config.yaml
vocab_size: 4096
norm: "layernorm"
positions: "rope"
rope_base: 10000.0
qk_norm: false
attn_scale: 0.0884
init_std_o: 0.0
lr_mult_qkv: 0.4
beta2: 0.99
warmup_steps: 586
decay_fraction: 0.455
batch_tokens: [16384, 32768, 65536]
doc_mask: true
Each number is 128 + 24 x the weight over the matrix's rms, rounded and kept within 0 to 255. Layers, rows and columns count from 0. Numbers have three digits each.

# layer 9 MLP up, 768x256, rms 0.0685, rows 533-746, columns 192-255
141133150168101149115114138123158109104154134122147086168152138099147129105131125140109116137131157120137139175123134149129162132165124143128134122157126166125108139132145124116141126115140103
152139118174106092102172116130143143115159106129139134150143136123131152139167120072119105144080193162071154120087126097139129117119137148085134134106158148161117100157133124096136092120122150
151128129153123126133124138108106109123095136137126130096148145128156166136143160159129132172130141129136112106153122118115095123133139116109120149145113133095113152136156101118109146112119099
152121124134100156153157104123162150164194123157094093180121125157124143123098133131142116154100135143073144147094195140135139139110111177066162123123122152144130181132079133133131115145124110
136096115161132103116097130156177119098123110130121091160155100144141125067154102082141137126098143154118131171074140133119149116093139165135140146126128162100118141143097118107133112123160135
120091124110086128144125129054167101133135108102108110127162160127107152066150076161150137139126137107075092140153144097138161101156108102113103096184105126111075172131116121161187184136146119
110130102141133128146151104127079074089113116131139122119155148091140135163159133124116091167123154080081114120112102104098162137116123113122145083159163157148122168165149149097095094149124128
116104118142126119105105095136153138098159146112119137110125171117193145124143135120140112176120150136119104122130112189152104112129134123125136077112138122126129116145121115149151132048160116
176112121130107151137159118101122097110173161134133081101144135119140129146072096151162095137137131137132131138090183114105123158129131103118141114080123162179140114112156175130140089144112132
185132121097123168093084115140105117158126091154123109105158184117132095088085115155114148150162120157127129155122155139126153174153125133120201095122084156111102075134173113124131109144134121
161119126154147140104123117128128111113153121120114127113142158144162116087107146116119124127149143123122103156107125111117113161146136142137153114145120135186083164135118141150139124126110082
122097106143097138145094101122104104137129146095129139099118162164161135123123081140122146149133134102099121130120187155118084163134131165129144117177133130159116141150146103094109130089149078
166112121115100135110102111103100126140097135129091079160121163143174153109142123126152107134158154102117163126094157150112120134140101141144174123093070148126101101097130160158122112160124130
215144121111122153134128144116115113143130119176116111146164169144163108128133132138092128138151122112129145144113113117071125113140128134080126109085111162181088102158134103090141112153124118
141133106106110142118108164150113116142163122141134119164173077124135132133107162112076121149092150125120138108157100136134136119129158128143160108147109124161124118145148092144131145134100128
105070145134120148147098107114093078148161174077122127127129125170110170113152120122160139137148130129125118155148176151117118153135129170118116135103126130138119147167113091154066108090173090
141161166127113134108126121150109127098184153097100115167134088166120130059129100129138148150101167164118136150144158098145120129161127123118145132143108123124101106158079117103137173075140122
143075156150081133127147112085128108154135130143087138148135137163195155173106145161162084191150159108103142125132162159130155126134076133106135116123113110178124170134118107144090140131131099
180067139125116115133145074140132117132133123137103087099172171119155079102103177144167107156162120124119104116137153105139165141127124125137130042131108111117125155137113077141131129118147119
110121095181135142082086138115119102091084114109157100095134137173127140119117146099106130161137148128110137169117136089119123176167130134125124090119083129123117119155124127123155112151130113
150106132158125186140070149114168074164120157159115130142131161139151159119105128162125112162155144148109122113091152138099147139128131139103163120133110143120130092098138135195086105126134133
158121135113112133138116135133158091128153151137099109156134141148119130105121117094110126147080140183123100147099140108144122108132139143127140134143098135105133130132153133160117133141122096
098123156168109119122158151106139120124114137154104083167130103156133104124120153103089143144074143161113132151114112083133130143136150147090158135113141185098150127155138119138119105110144119
109118108157133131117076123136108112134122113084121090139141139118133148162137099139068133159127173159122153144110136110102150082135096126097168106091121167153132122140097133088130129146104094
182099113146129143121103119140113150110128108127145118128142150114147131087115133118148149152150135138109113127106124112139144133134146138137142125089125158150077133148121113135123138127103108
174094121142126136064139154083139149125122124133184087168132104125119149141155143136144155121107132105144115119101128138160150128166125103109132129158161162095127145160138120108115095137130123
099074099186110186128142081082113131194129121139151156098133128116154139130116142139139157175124115142124131122144108134155153126129082140142139085101118204128121141090137143167134112080118128
176106113136106126114149122153134118123169163145113100139135117127122147126152109094140159127098189148124166126106171102157181081138149128078162125119142168148133139144112134150170131161137135
153101128133063156102113127131111161140128103143137127082144128133152135057118161120141163129123159134144099129076162124121174135114102162141126060127018103106114109134136144145106140131127111
131088121130167135143147127144103076124128133078155127151154102094139081150107139118148101117134118123131133107095094131114137180124185131114106145138101086122113136154138132124114144151140103
130148094138105109104146109117159099144115104134172151164157147116126085132108111099161127141109161133137125108098127059138157147108096175126135131095144137165133124136094198131142129100157164
125081115170125122144118121094113119127150084145114097129198168119155131064126160087129112186143162109124129146052125115141121138158101153117129113132076161134103128165148113107153153116158115
152136161176140147106097125107145108123118121151155138130144107139168082086117162101127159144098151157133102122107154087103103142148188147128168121189106128127111113111129115134116156120137118
109109146132155131158145100152159090132120120135123120156141129100123108103119186096181156131130104078164153146103124133118125125135172112096130117158150129118109115121147103147097123128154127
127104120132152123141115126115158083146131133107139102101141137118160116110091114121124123153142135140132151126125144152084136144133146118160136104085102132179112170122176129111176104158119119
124119118156140118128157107133130157115111122144155101116144114105184135090165143106113151150118138107098097170138139076133091120165103131124152137115064135128119118150092132104116096104141147
148129153104112127168141148113110113144113141120119170158126135174136110116129113147116167155095107124110161128139135151157107127120152147130122146145148103144117175129114065118113144089133120
139101174122134166125082124116141083106124148175126136125112100109150085119095099152148145139164137124125090122114205150120141192156169141117153101131116086106106162144154129129117134162159111
117138120153138141111115127115115120138141137119153110146159134078129124097155150111142144162138148103109151153104098148108141155185145146133118129107108122153113108140143111104168132133131120
119114136121114134142116158133112125103150101117145118089140106100140130106106166111124091138145155155126130148191130147178129122147156159121101151114137081167085095131118098149121119111143075
139133056129138102104089136099182173138118077132154101105144168142139129137110180131159131151142152149121141200113130187125159129148121112130124097065036135123118106117137119118190142142103079
122113140119074137118142116136128106136149114113128097153137134119125116134158153084058143126101151118108125123116144134106157127126172154107116121182128159120135144179144133144107102114093129
123140134159118104100177130098141134136122125111083123145133141145177121130155154121075126116088123133148136137118134147131112128160157116075106120103075135129122138129114072107094123125137125
148116130142129113078094092105098100106120110146133117118183118103135156100105107119112084170156152179101169136068104112130138110126144142124125097124118167141107123149094142124107159137156094
144122123149105127113107130149138131173131143109092120095142172158152146117152179105131130141166146157136116137090179154076126120128116118082122122112105193165113137137104125103127103131108119
178122077163120096077129175104109175155127141150142115116171139097135162118157107100133112168145137093138132173115129118110132113149099120101193115133143127181131126160126117099079098141112118
139139078139103125143085103139133095094130099143162125123118095142141126138133107116113142147176174125130116134149155094165146124114145106137184138123071110130104117144117154110173088137131125
182125140123106143137127088138111087155154096159124118194135113129142120068133126122119157141125160177132117165107118124152154132144144139107128081120152153133058152117119127150154112131132133
143146147142103137124117160119121141164149157134141128117149098159150121116124113124114130130119105125124113118113126136139129146130122167133185125101139145147129112123112117132068105093111139
136132159160145134151134126129099188139154131100092122179125131133125161070101143108156122183106132105153115149135119111146103107160142144095103143163094092146080156134122055155157150122175105
117101178112165133085171113128187087140163140123101119152154131148130120099123131081137119143104136128085104127126152139136163093088159175108153147169155121115118159162122107108176106119161107
137145110176120159143107118120104110108137128133129105124145120106161114067113170110125150132153151154131137164091142126135131141150137159138129133130093128111121131146142108150112121126138120
117124169166117119143119088096135157134113142097107114134121091118101136141152120131113127191112140112127165131138178152124126126121146147113172115131166129110110158089093096125121124115168109
168047113134133127148114161099137130139117114161098124140129131164154161164134114164131118149141119155141154142136119118107134159110113109089160104143164138183129127124131101148134135118108133
173120132169136120091141105124169139133156112133150116147152154105123126119111118126145122123149137173124123120070172124119141131107153150116111086136126187101120128141113181125144141105101136
140094189161129134133137155157158133138110127103083111204146124136138133140135140115148151161126136167125184131100118099112128138112158138139140111129135183146124156118104177125122118121133140
149052167115074120150134102140120121116112076142139096172150118123126139116151111110069168148137133161096135175134140122130113115173099100144120131114104188148137115124127122084070110139150130
149120123150150140144131097126152126125148134138140103130138150093152121080096171123151128156112163129111115157096177098137156101151138133144109106134103142152086164133141120190147147128139131
156139131157100117127105086088078149102147131139151127176137094166143124112127118118134172111123145143109119173111130142100153185101070108136137071143097142147122083116139142118121118149131118
140084136136123130115148128128135123111142158140148100141130115111143151145139124102157113172143124099134150120098157158116121108132112124146173157120135127132116157126153134111139145129126111
152057135110067170135107128156137132161138122122110115160136186164124120111102121114120119101145102150092104147141160104160134198114146101169150080081101116182105190117162123148164136114133082
147098108147105191135079153076100155132126124123117122136140134125130091110132122130125176168128132102105139124114196183094163116115120154166132119126104097147081121076125145146134115103119141
155114115132155146122142131089140146110120119100122137085144162132118113108143133084108112117181148135106141167139136145123134133116117110137125112121112165174146157106127101111141114150152117
139130082176108115101137122153110064098176084129130114104139173171187158078138111176124087219160163151116123135133156136110155090139104079100135121093139190136124141075170092118124151153157059
133149109178109103064115119137170109119148141167118112128153138095149152118131126128142118117087113133111137138135099082140122131133118161139144121112137184172133116109096145171130122103157104
150108121087149128145108125123131135149147127118103134110127129156114107122134102116167099171142144136109135148156134127085155119116150136140103144141114138163112132143136133119140154119148075
151095130140112140083178133064133106156134110110105116108136137136145121108094155101153104173074151163123114151116129110139156166143138158091169100116065133108091177160124103163145183158163121
111136113154123118124143138122129158137109114133104125140170161156135122151133125158139121157114136111141152153152109141098113110177130096113090085151110129144086163099106116121138127129097127
153133107172141127082107134120185100120173087160111080141152107145119155084170108115113171148090157146109138108137134104144158117121116118111120148110125161094131084127120170174116151109117086
155157147130084129094140111157143112139145134116095081115163098144159134098108148101115114145099141106136159122152163142148181103159122134103111071138147108125115129158136116170153096099152089
107110141151111097161173130114134120172101126111155128132158108114110120111136133131146123177089133120113116164156122132148167109160168114116105124149100144139127127138127089106102150159162109
128125144140121138098110124129152112115157126171133105143155130108155085121155136130098132137088121133108139156132158135130148116151171188107096127149142126113078144138137096135150135121149089
120141104133119071105124135104136144140123122086126114129129097177134105126106110133097121132129120133132143186086116152169144113179150115086147130111079117124114124111147132135140151156114112
150130116130125153105105118130103147112140130119112128119143142129179118127182175115111151116065190132121140152115134123162147107129149150132126122133099087112086108124106102134127170115123109
119148145127112152127110143134145151162128111126147069129170118099115092119113136086173131110207132160108091163128169128150168108144124116151150105091107160131095128117089121153155160160095115
119158095188109111096160117141164181127166133113139108141181112146121184110125111143152101158094150123118101126116120102132133140115111120117136099085144122147123110168092129179154136112114127
120127188155107150107110116135128077111147125093100138142139141082173150102147109139092100161069117187091165114127151149127103105150128123137139149135122140109124132141150128094118157117133069
147072130137127136094112086108135148114134130157122092109126168124140147130102174109127103140176117169136148151120175102095139112145122164125153095146096129149093120129120147127124150133116125
134119137177132159105130146136133145170150124150104080109148076085121154092130149137100107157168153162147111144123128122133181136112107120134144130144097126140083137137141132132141216129078127
111109130140122113130170126123124095140149147152185106137147116137131103105113132131142150127145178066157088152136102175095097153117131128106110083130114146091122129125116120125086145137150122
147106116119159154154137148140145067148098125116124138101143113159097103123087177144143136127156078188133183142135128125113106167133136111094111119115105143121098109102133124142143119158135109
143125157099104117144087137123096128153139127153093142124132150122165129128135085119120148153151176092125135122101140136167129172145113134147139105152124164152134133126189130140161152154151124
096134112140132129134093143112099118117169080098136140169125138105112140148055110130110120192165122141104174166127141139152130175144098116134158128082119126120124143154134104120082112137148123
110088110173084101084118141138179075103132138176111108143163137162136147122122108119113162172133115106135144142097172133142150151102094128150135124124137181140115120113105144119116161097111087
186111128142085093101103131073163169096156082179104119100161095142112138114155105145114076141095138111091108130107133147128135131137133112090179148115093132177097108178115150132114182098169133
137097130113136145125126123092147144108100087145072132125119111157171144133144167124119113152109130092078155133143152102098171134148145149173128118100128126159082098092144099131136152117117112
105080118150092129149114091122177111119115093143123154124144125125109161113129144147147159133082124144055130150145147168170153117109118134108161079112131130114097205161132168160126150115150100
115113116114105136143129102148149147159138138143142127148168129078152105119135095129156118123138122110101114123133182119136115147104107154138123135162148158120134124171147174082078093094145138
119112136141127147081119134100154151143141116169121067157178107119134155100138133070132095148107124140091129182104180136097127125110132130166068125122111138155105071158087109151123149139139123
185121099159129148141140121165157080099125122138112131136148122129149095078123128152113121170121148148104108146085184133141125127154112174083129137107125156152101169138126134142128164092084058
127120115134095142100176153103117107103131098158114148178148115142194161113164144087159132157084106112102110109081131132132135180120089149130192110104157193143130142143122147129176165099102109
105159141150127154104111101105092138140123135095133097142125152140130131091118131126174162134112153129136144184122114094168168163129151136143104149132106133133117121136148103133158101115134110
138087127175119133121143093105144132138167138147114125159156111125109110129152102152159148131126150083074160139104182176117174108149101140125135124153106124137090112149145112126150132141146086
129104156132148148102130122132112164082142099099125119171155104136135136116119113103110153141106112112128141119105138120154129133146122127112123162144117138108118097125126115142113144134151141
152121085171084125123121122121106080156117137122143103134135153159150120112106091140115109114173116130140178149090156124136163184135088108133125105093113162147124117141125180098125137122133096
123125160120142148102130127111131095130129100121154110139129095116140123119122168137136119119128124120146126171132126083124173131131148136155106109140076138120112137128125149155169166126109110
125132138149145165140155123088157090089160147147077120130162110122152111153153119103132099132108149116125132126118104105142136122111111162140180092160131171122143147176150108147131158106134134
113127125170119157105117114149139101128130125116129110122151093125142122116133151159125136144132147135116157176149135155151153125152127147142134133129117155103109183151137136109152088100124125
099109146167090147072138140122175143101148150160136124166139084132157125164160088094126138129139155119121098161120128158143104169125087129089107144141088159155101134146083154091122174071128097
109094085134144118123126134158111100143128139079130129106179137164156128155105127079135102107129141149128124153131136156146147119140135133144118129095108132113114135134167110101113123138171074
147111125149115116061123148124193081110099126156130089103143131106159120117119113160087108101139129175131129127131153155135158137131104119159130100101119139128116145149163123154157172085105097
119121122107111133123129077085105141134115122165163119125125088144123127138166117127140111093152154133149093123109136106135186129162140097128136080094103134128128111112153108137101118143107136
104147154155134143083117122103144109122141087150129096102136111136140142117093148096147116102155116180148152192119131145178133194135123159095137113116073100139116099128165080124158136098162123
170098162154149154117073142096102111130126078139105155174134112124128144121136115141106140168168160114094097142113183065139120126142122139131179136072130149131120110114136147097093140096171083
139112125152133136153142133120116148133156149116121129123119108113138138158125174157111122139131137169101123128149127130126108117162146139125133134051112112164113152118196111142146128127105117
096118131169115106119132112146152109148144098108158107121140142144149097124124145150148107161122195143099183153142147171128112137127118118098148136105126127120130163127137129112165118119136111
149137151145133125126114137137151175086118128122141115128170105141115161132145169107086142124133118116111102161119165111154133154135107129129123134110104181122126130150163131138135111149114136
166114158134152140083154111114165118120132138107103117159135124140147127132188148117095139126161138142119148147119142140138096133107124125086110137148095218137125166134101132129133133141133122
147158103150134127066062090096112115110114033111102107132144131115123152091124159085097133121168173126129177131086112112163110108156147143083178119117087155139118074133117198140132120112122101
097111123185094137106174122127134118162143118107180109120144161121137129132109094126077143143117113123091125149142111129129147157132124128103110140128127117155118124140101097102128144115121127
119075089136106176101129127112116097096097143151139081124120110136137141112162099126134160119141139146134150102103119110114147121098143163097103123176143128101145114135164138147139172109131121
143159105137141159127103130129123097074156088149140138141141100137145151134155104107116128136093125125124170142093107093144154135125108149069091146169126207098106145138161163150144128110149114
132082149126130140118135172162145117118144141153107131122143094144144132086151064151136124138096094152105158132152111150169105089112169129138144095140149111134098173124074065086179161102163119
144086138108142122106145110137112072132090107127128107101130097104168093116128146149125087135141116143145119113156139132098159143117138102159129121120091137147123132124141110123140142149135135
109113157146144139096111104135110125117146116120123143120119143122129159135142121128145100132155104145114140124130159160135132161136115124164131126140114154128091155124123119149173120125133096
146117134137143148096139113097134150140149136162149130124149076138136116162133127078097130093133114134146121132092152091125155167133146138131130095115115153135107117137155131113110165092123110
143098130151132130109129115120125133132171115129130128139154137116179123075102164098113119157106154098137152140111129122128128139145116156125149107122115144146084156150114125118152120107121117
155091125178131110116169124117121133105158124116154099144111144126129121142135098116128114154097128080136134161115125130102133164133129158086151124152123156119134135111158093113136137119174133
138145128141067152139106096116116086160154123135126121136154137131153072100132167156100117156154153125165090141117154162141160205142166119112115138140123111119121101151133123112089127111113128
170086113173167121160134118121124116116126134116095131119127134139147113155123161119121136177131124102111168137106131153095112126102114110129117131139115123094085170132104102158136107124133130
114114150131173143108120134102164111105110121160122093143132090147102112125139113092082136109112136170112107126131098098155143130143184142123119129098113104134127140163168135130111132110125126
168128119130083124135085093138122064152101098111115129130128148153102175068111119132133131121188139138085087163152168132143144134141130130111119105091131113109086143131120074129107135131152127
128110158174126136115152138123124133106135135118118103156161098105174105071114146122136102156148139118134109152116116115132144128145124138129120130129113151132124162160099137123097145138142119
122069138154072106095127141187142135157143087184100100140154066124157108104116107108134154171109127129149145153114160120106113115145113221132102093172108167152109120154131118149094147077177086
175096151150092109121158124157159105120122146119178092154151120117138102146108181084126137148116149111100133149085148130080157138126149120124120116125113102104142131140148109137104112147153106
133105105162125060128150153124126148139136157111088105105138145156158175132126127130124100123129181120138135134110112095145102134101139118082126099127165148153134159122146137078074141115151121
144100152125115113125105126120179103169168115135156123096156148099153116116146133100110112131124117142102120125105171133108176117110133098148129090120095129160109104130116136138191198159168108
133113118141093163077078124084171086107107140081116088115134149125155145138126116169156118155124143097112129159099125171149094113164134165161146136060096171093118125115171157132117150134146088
130110105171146150119166098128135085127138133112121106166143131103132103087113158151116156145119144145107130162074127144148143125160115141115154115141129131137078162138103129137167160110130099
141103161110101143128126118134197093141148114137155114154139089110135127084123128126118140146119126170089095136096163129131164088130154109160116099120134119126069114148140123106138119106138099
115134089138098133136104137094160088166155140136149100138141156151121109101100130136121131136171203128126087142149168126103176099094142104113146133123101151149132147138115118107102140120109126
143090060148157142052123110157097136143123111146148081087145133117114108077136166109128123173145156124113136156133122139094135170143109119102135120127083149134115098153128142128133141137104118
120076109136139135133089096117144085117163116077093117116141146168202118115147141145141148126115158120103124172140135136118140154180150164178137105130070145146122135099105136150135117100156098
098142098167108117101148123166136159140137123136102122132126159109157150143155164132118110134123160156121129147111133154117153114102103131097159090089125129166116162131141120120149094118139109
168123121151108134095135139149140125080124097155156123138136080145164121095123145063152148110147130154132147130140120111161146108123157146126128109164137127124106131159104106096103166121106140
172125142146114156145088126131119091158103124113139115088147145143141117122146152142111099138127129155133149137147175161112139167133117107164133140097092129116091145196131169132112136136120089
135102139140145138147135158131156140084157106159067126120151179151118167141129100111112131123104144133104184124130113110116102138148097143127127127143138137111102175145126156142102108108130150
142127101117144105159130120118116124107131133158151120125133144156143142070125093078104124116143152120140139124129122168148159149119145142120088161154100133102102155176144106158150128076158132
167120131106094147134148086110106137121130121115136096164119142131175094144150094103092144161134135125154153130113119123122120128126146145087143142120137167106146103131145114093099111131141135
139091110180122108122113137175137151110138129135103105185187171163125217125122156104107141185098171118147130129104127104136117102169123108107167144099139146132136133154072137159118099069164128
157147111166098132127118158110171116068121128157087104101176125145137109135105119103127098158092123150141123115108105160123150123106168123117160069127139121111109123152107125177128099127165106
126107137127106142051109109157149148137148084135173056094163137096126142131118160132155132146091153155107145142126116131171147072142110147148119089125107148102113153097130168124160168126148154
126085129175118135124112151132128125142193130102073117127148122113113172145118097152157139126097132126124179112099119168139105176128087188131134079132119146167092161112094168138126138096126116
109127101140123103090164112102157080106167139111124108090157152106183125095165143139095124126122151165132147105115138158088116142135164132137136139104122135122138101122185088100175159119149105
112116138131135105130120070143119182114148122130110119146124091133159127091112116143160153127142114118117155113151161136080132170143105099134092166145164107124118150126104099133075093111136132
138106121136133083106125076112132146103163132137104131109156134093125127132168137083128138148138134120100121134118115126175121151088138133093125093148110144114116137113154150123138135099161104
152132134156128140113112144128118136102144098141118116129128138132145140108124118135138135108128164165088168112094145139139122156095104130152171137120150177152108136173129128106165119093098106
175152137123078173117129155074153106103099079163087100099174114118121151108155112111167115120091157166114112130121111128135174091166130134158181121120085124155113158119126157126163169109130126
102120148125134136127116162134142099143141142109152113122141156119097155098152147112101145123126099128156100160076178149108137100143162156113107130103131137115141122137128154104121128129137131
146149133111140144106119093129149122138155121123131110132160109116154122108158140117091135148153124125120117156118125143109179139146169135091135132132116140154109117107142136147122126106169077
150105118165128125137099119098104086103118111119124114140199189116111088101167148113128125157169130103151121133087131134132115115125127093131094112144055139132101119111135125097130124119153094
163099098145083097132124120107080148125120088091144137144127114143128132174122132122149114153153157130138104138114138132113181144110134133089127124114137147131129177135139120077102098099141119
175117128160123145123134107125161120121120137139148107133152123147145125109132190121138135137130119121116100151090150108137135156151146142094126106147111151138101155146141136144123135112155097
155129104129126135052149150115146103121161112121129114167147069096148139158114126123117124117121130125136171120055134151172123133124117126109119111118096178148112073132130160111123159135142105
114079126156101145075122136115183114132116078151132126134138133145125150070128109120092112151138119136118118104052168138106140109090156110149109129137127117148130112139135129178154212151169102
113145093141083165135086126117164132135131148093074147138148134155116144107156177098085127106095145169120164110124152124097088109118114164079153091121121119107121158112110157130121120122163131
122095138144123133133118092169130106106106167149128104120130142139138135091127078127146161113149112130122108115117175128146142138142127142113122143090148152140127164151129151122119132119103123
146128143113156120110156107141117134122158064118119086167153088125138132136125152083137106147114131094139187146112106109124136163130140184126167139159125115125125121162120127133120100109131131
167136179142101123108089088135159145077140092160088121131163135124150153108143121093133129180094116104101158125092147113111139082137142123152193111119152132137102116141106142178145104101096089
149155146127128146109124102121123122135151114122116121107138132114172116096116140143114107152126157132139099172117145151135125168157108169122153119103069142141085120127109112124162161114136105
087121152169110122083119117097162115153163128101107139119113146142142171087143101150140108131125120126130139181133148149171121169084122155121094129148084126109103123176113112131153190133171112
161100123133125108136140134144102145106090136114137158170130137138155110114102171086115184140153132158104094136133177098092111155132094135140135142137100166138140114127130135143090142095141113
116103111137154183090137149121150138168125108128121095090175078161131145128140109092126071119124127117145148109104175148124132094122110112133181099102079160135103092157092153165123182143146116
126129072156146148091113130111122141103143143104181065145170120124125144162135132113140111114115154116139104106096148113092136108111129143090147100132108140118129128133114173140105142142115106
162124134132112127127106099118134113147169139120141127102129132127169128114125093110148132120118157170143146124115141122118149141170143170148137102127077106156087091177120130106120161127159084
126134122128153163115148142118125138151104096116186114185154127109124101143104154056149148116135145113129092143101117132121143157124089136122115142118093176141129137149149162114148119153099143
114129157140121106129125118123187101149114123098091128115143099135129113124133145119085096174141118108130138159161187171091134127157145122156114116146109126119100156133122074151120166119151109
188130132109130133140095125132151090149149085139123119083116137143122118063139127100151107135170129160140148148140162146128191115117099117150088125083026175154108124140116171169114130140097076
129125083132091133131081118130183119079121082122121126102133114121131130062126134127135164130144133122104125137106113125112188114121060146125153098137113104113112113146124146131142160125167115
152119141142155129083109092098149116150103133138123092132111158124187143099142120120141121100164140089156136148132142126115132090147062102107153122169119138147099138164141143126128113138146114
105108108129082160115166100137133123123135111130148116094181130104118160117120147108116114118107148134126131103124157087165127125116130160120166058107141157142110110158182157125163129137117122
158150097143092159133080070104136135082140115165124124124151118139123142117178119107168151143102119125142124100104143083119164097131145118111161129145121119153098152107120142126167132097120102
115091185144160126140139096143130124105147123105156143133123105155133165118136117089104107138152120096107108148126099153149141151135140138128093143130077142123131126117148098178112158119160138
245150082182069140136132128054155135164218087187104062115142147125123159108136153081097089245154148115102164133109167113148139102145178135124102130086139182084098153213198116131181157122150035
139096147142099142113114112085116127107103110122133126140143116191129111129116145144142140105135145140113130159133159114108104143104142098122152117097121108165136127110144121102146118164107094
153106127141116096157140093138144081148165150100134147125145164107147108096097085128160108132120118129150145132136134131109076110121149128129150128100179117144116121116135119128160156135127140
114102147141128080123133116142137102111160116120109088115137110124103168138112148160129080147087113139099147160142149131076173127153152137114109076102131138124118155108144078181116184130129109
132093092177124109116119162150131185140110105129156087144100129129116125120150133086098116120156159123129188180120124143149115137133086116093167092126100151136139114152115145081102118178141124
127133145128132121141139118114075122121145121146103136127153112155143143141136138077114137172138128132095133140135157127125146165126135124103129148113134123095124107123161102103142140089111101
139115152158166112155122145166102109124162119139109130088136105121125134125106146161130148169093127148113149131122128130127128185098134144161141096138101092111116133150150130143170151142150124
179094097125107125143145145151152089131109128103082105116150118129140148106100130164126117151114132162113141183134126167115117106154120127105153142127131150163121143146171136094138148169123116
138112147119127113118124099110114155131182097119117114200104149138134117138095108101137140166105163125124138144132122119120136122141141124119128178160130161126137162151161136145110146102146134
159140093135078166102138131134173143129121124138106131081109146156144142124104118145157108136164146152102152125121147145125154135150109120127129080113096122113098112115140131172147128096120085
171078116142089132128151108140175098141162175142143118105120120121169139108146146125147104158124153109139145138147136174138134099108149122105153114101123081104124102136127116148086122108091139
152148111169125116140148119163141107112167174153110075131138153098182135113162111133124091190104178145140155122104092139111143108152119138103158112129149134138097146165156140141133118146135136
134128111115111140158146096134113125155139159115156115164158120152130077150115108075134143162134143117113159106103093142105164129107157152106179127159139133098127112171147139128122129136110132
151107115150109133108138115162143112156145135140121109121170148141147154083140098121154101116127141133103109123134122137151126096131134128146091105122146118134074155124118131127168109100142108
098083105105129166108094153068118125117116137132112134117160148147162165140139173107127147136127159118094134150157131086149137155169098134153146121124114116168124144174089082140131145088140092
134126107130107114118156123144153141110156115141124138153157119142098107141111105128125120164085143103151160134128144103116134105111130131128139137150103138076116123133148153113142159135119104
116118082157120124137088140147142154111114126131165104141126137152132157114145123088113096144133148125111118193071112125116148119123136151108126100126132151129130118172107164106106128156119130
155103127164129127090104123109147119092108119133094099154140072134140113157157100101124110114136113138129089137114060148164119173146155121148145114096114145166120163119096123156126157097140111
124121111116111102149112086104164150133149121108127145125120126147138144139107113116128136141149136133117144145118157123102124135132107119099177144140120186113106143172147155138165151149134128
143080059148147134103093124083176130134136157158171106142150128155124155089146117145119113132068162175074135143166132110142132091131128160157178108152110124169099148120150133141164186132160106
182084090124121124102109140134107108143146133120147119117162192131129116141129130121140121127102127157104168125142114146112117154156170114136118122115116161088086154131124153144145103092108083
126111073114140118097127095154149124138135115153142129135148113101155145137166184079132117118146121176114118170035100107161146103130137154127190100114091145134116117108102142088115143142120100
098122145148144132083126128138174110141163115142082118085207158111140112132119168111125105117118156192135118131127133109163143081131155141139143101142107155151078121108135153145140127106106141
112074141133112132084162113081145133116133129137117082094173145124155121145110112140140170102117151114144155149090115141154113104149117146099138135124145146111094134133101075141094165102160145
142119131129109190091162110147119108120185095146124132127136115117144111121165120103090157133138135144119134123139119095163174190164101170165148122143096121137114099170146139122128117115154124
136086136129127163099135130135140138130142081147100084128138129138140102143130126108156132121136131138144116134131142142143137169157122102161142128122070186156105137133149147171094135162109123
142116124145151135145117118129130112090118132141091115115137127074164135118121148096089089129136127110144142157085132128157113146125125162100108125080100162142140143150137088127174134128174100
150143136117100121101124088140140143103150100118130121148146095128109100133160134150135145130088142148070103161153149108133163119130161154110089145160134139132121134130107141141137069099105136
111122145159133143094151119086126110148161114130149107125182107113112164115157121093156100149103149143094107155116149134139113127131159119141118142086124151130121099133109136104140181147167113
123115098168093115111133104151102110151151114214115101118166116157125175123185119088094116139138173159142155148083168133126127127111095118155135072109109133154096128143101104125148144104127105
127074121132121153112104120123145107140113118111130133101137125129112154090105123160155144166124136178070166132152157134132149131132157108125112064146108112134106138113118122142148155111134089
178105120137152096148126128098155158130107098105174115123121132085181124124144138160128110148096154097121123146088124132113157157127111154129103131151026152143133150135130127148116154154118107
140120147136127135123130143141116095181134145155164107184155095116138103090134126141085141156109123135170117160123142112167124099112132095099167121133153138113120109143120143110110117139153142
147112109101107112146125081106121160141102149150102114137098123145161146152172137069146142140170123122110146112114135131146165188163126125129127141138119187116123159118115121067076119087148127
118100089175121128090128152135161174160122110141112078137134124138186132112148167143132129144074168155105130153129088139115126117155116096112110128139124175147143161159162114156147137164132088
123096113151126126065105129081104146163116098101117090115154148124145116128113175127098077166157171088120158114054120141128180156155141160129156080138129134125072163125176143154154148128136069
152132100102140120153110134151108075131108105165090101118126132128151107104105144098148127128140138152111128106145150116128145139127114128145108103132120095136101145144112134130103122146108127
137096110132142111145178145128121098129129162144099097125134134126121168114145116137128123153123150121135130129104148127124133123180102108099129110101119153125113127117123146163119131158105146
124080101126129144108130145153109148098122114128127112141116123138135151128187141095115143128136156139118098115105121125153165137112111096158120131117153177122128125174145129152145130089125129
110114131131101099115147121134130126126146158105119090076134136123148157116156131108142120145097128143145157124117127104118140133129122139144106114169127105101120112120129143133132125125153132
121133148147076120107147082104181142122109105146120103140180106101144124113123098078175126118111115150153138106135122122171130107102131148114153100100118162140129140150132152136173084123137117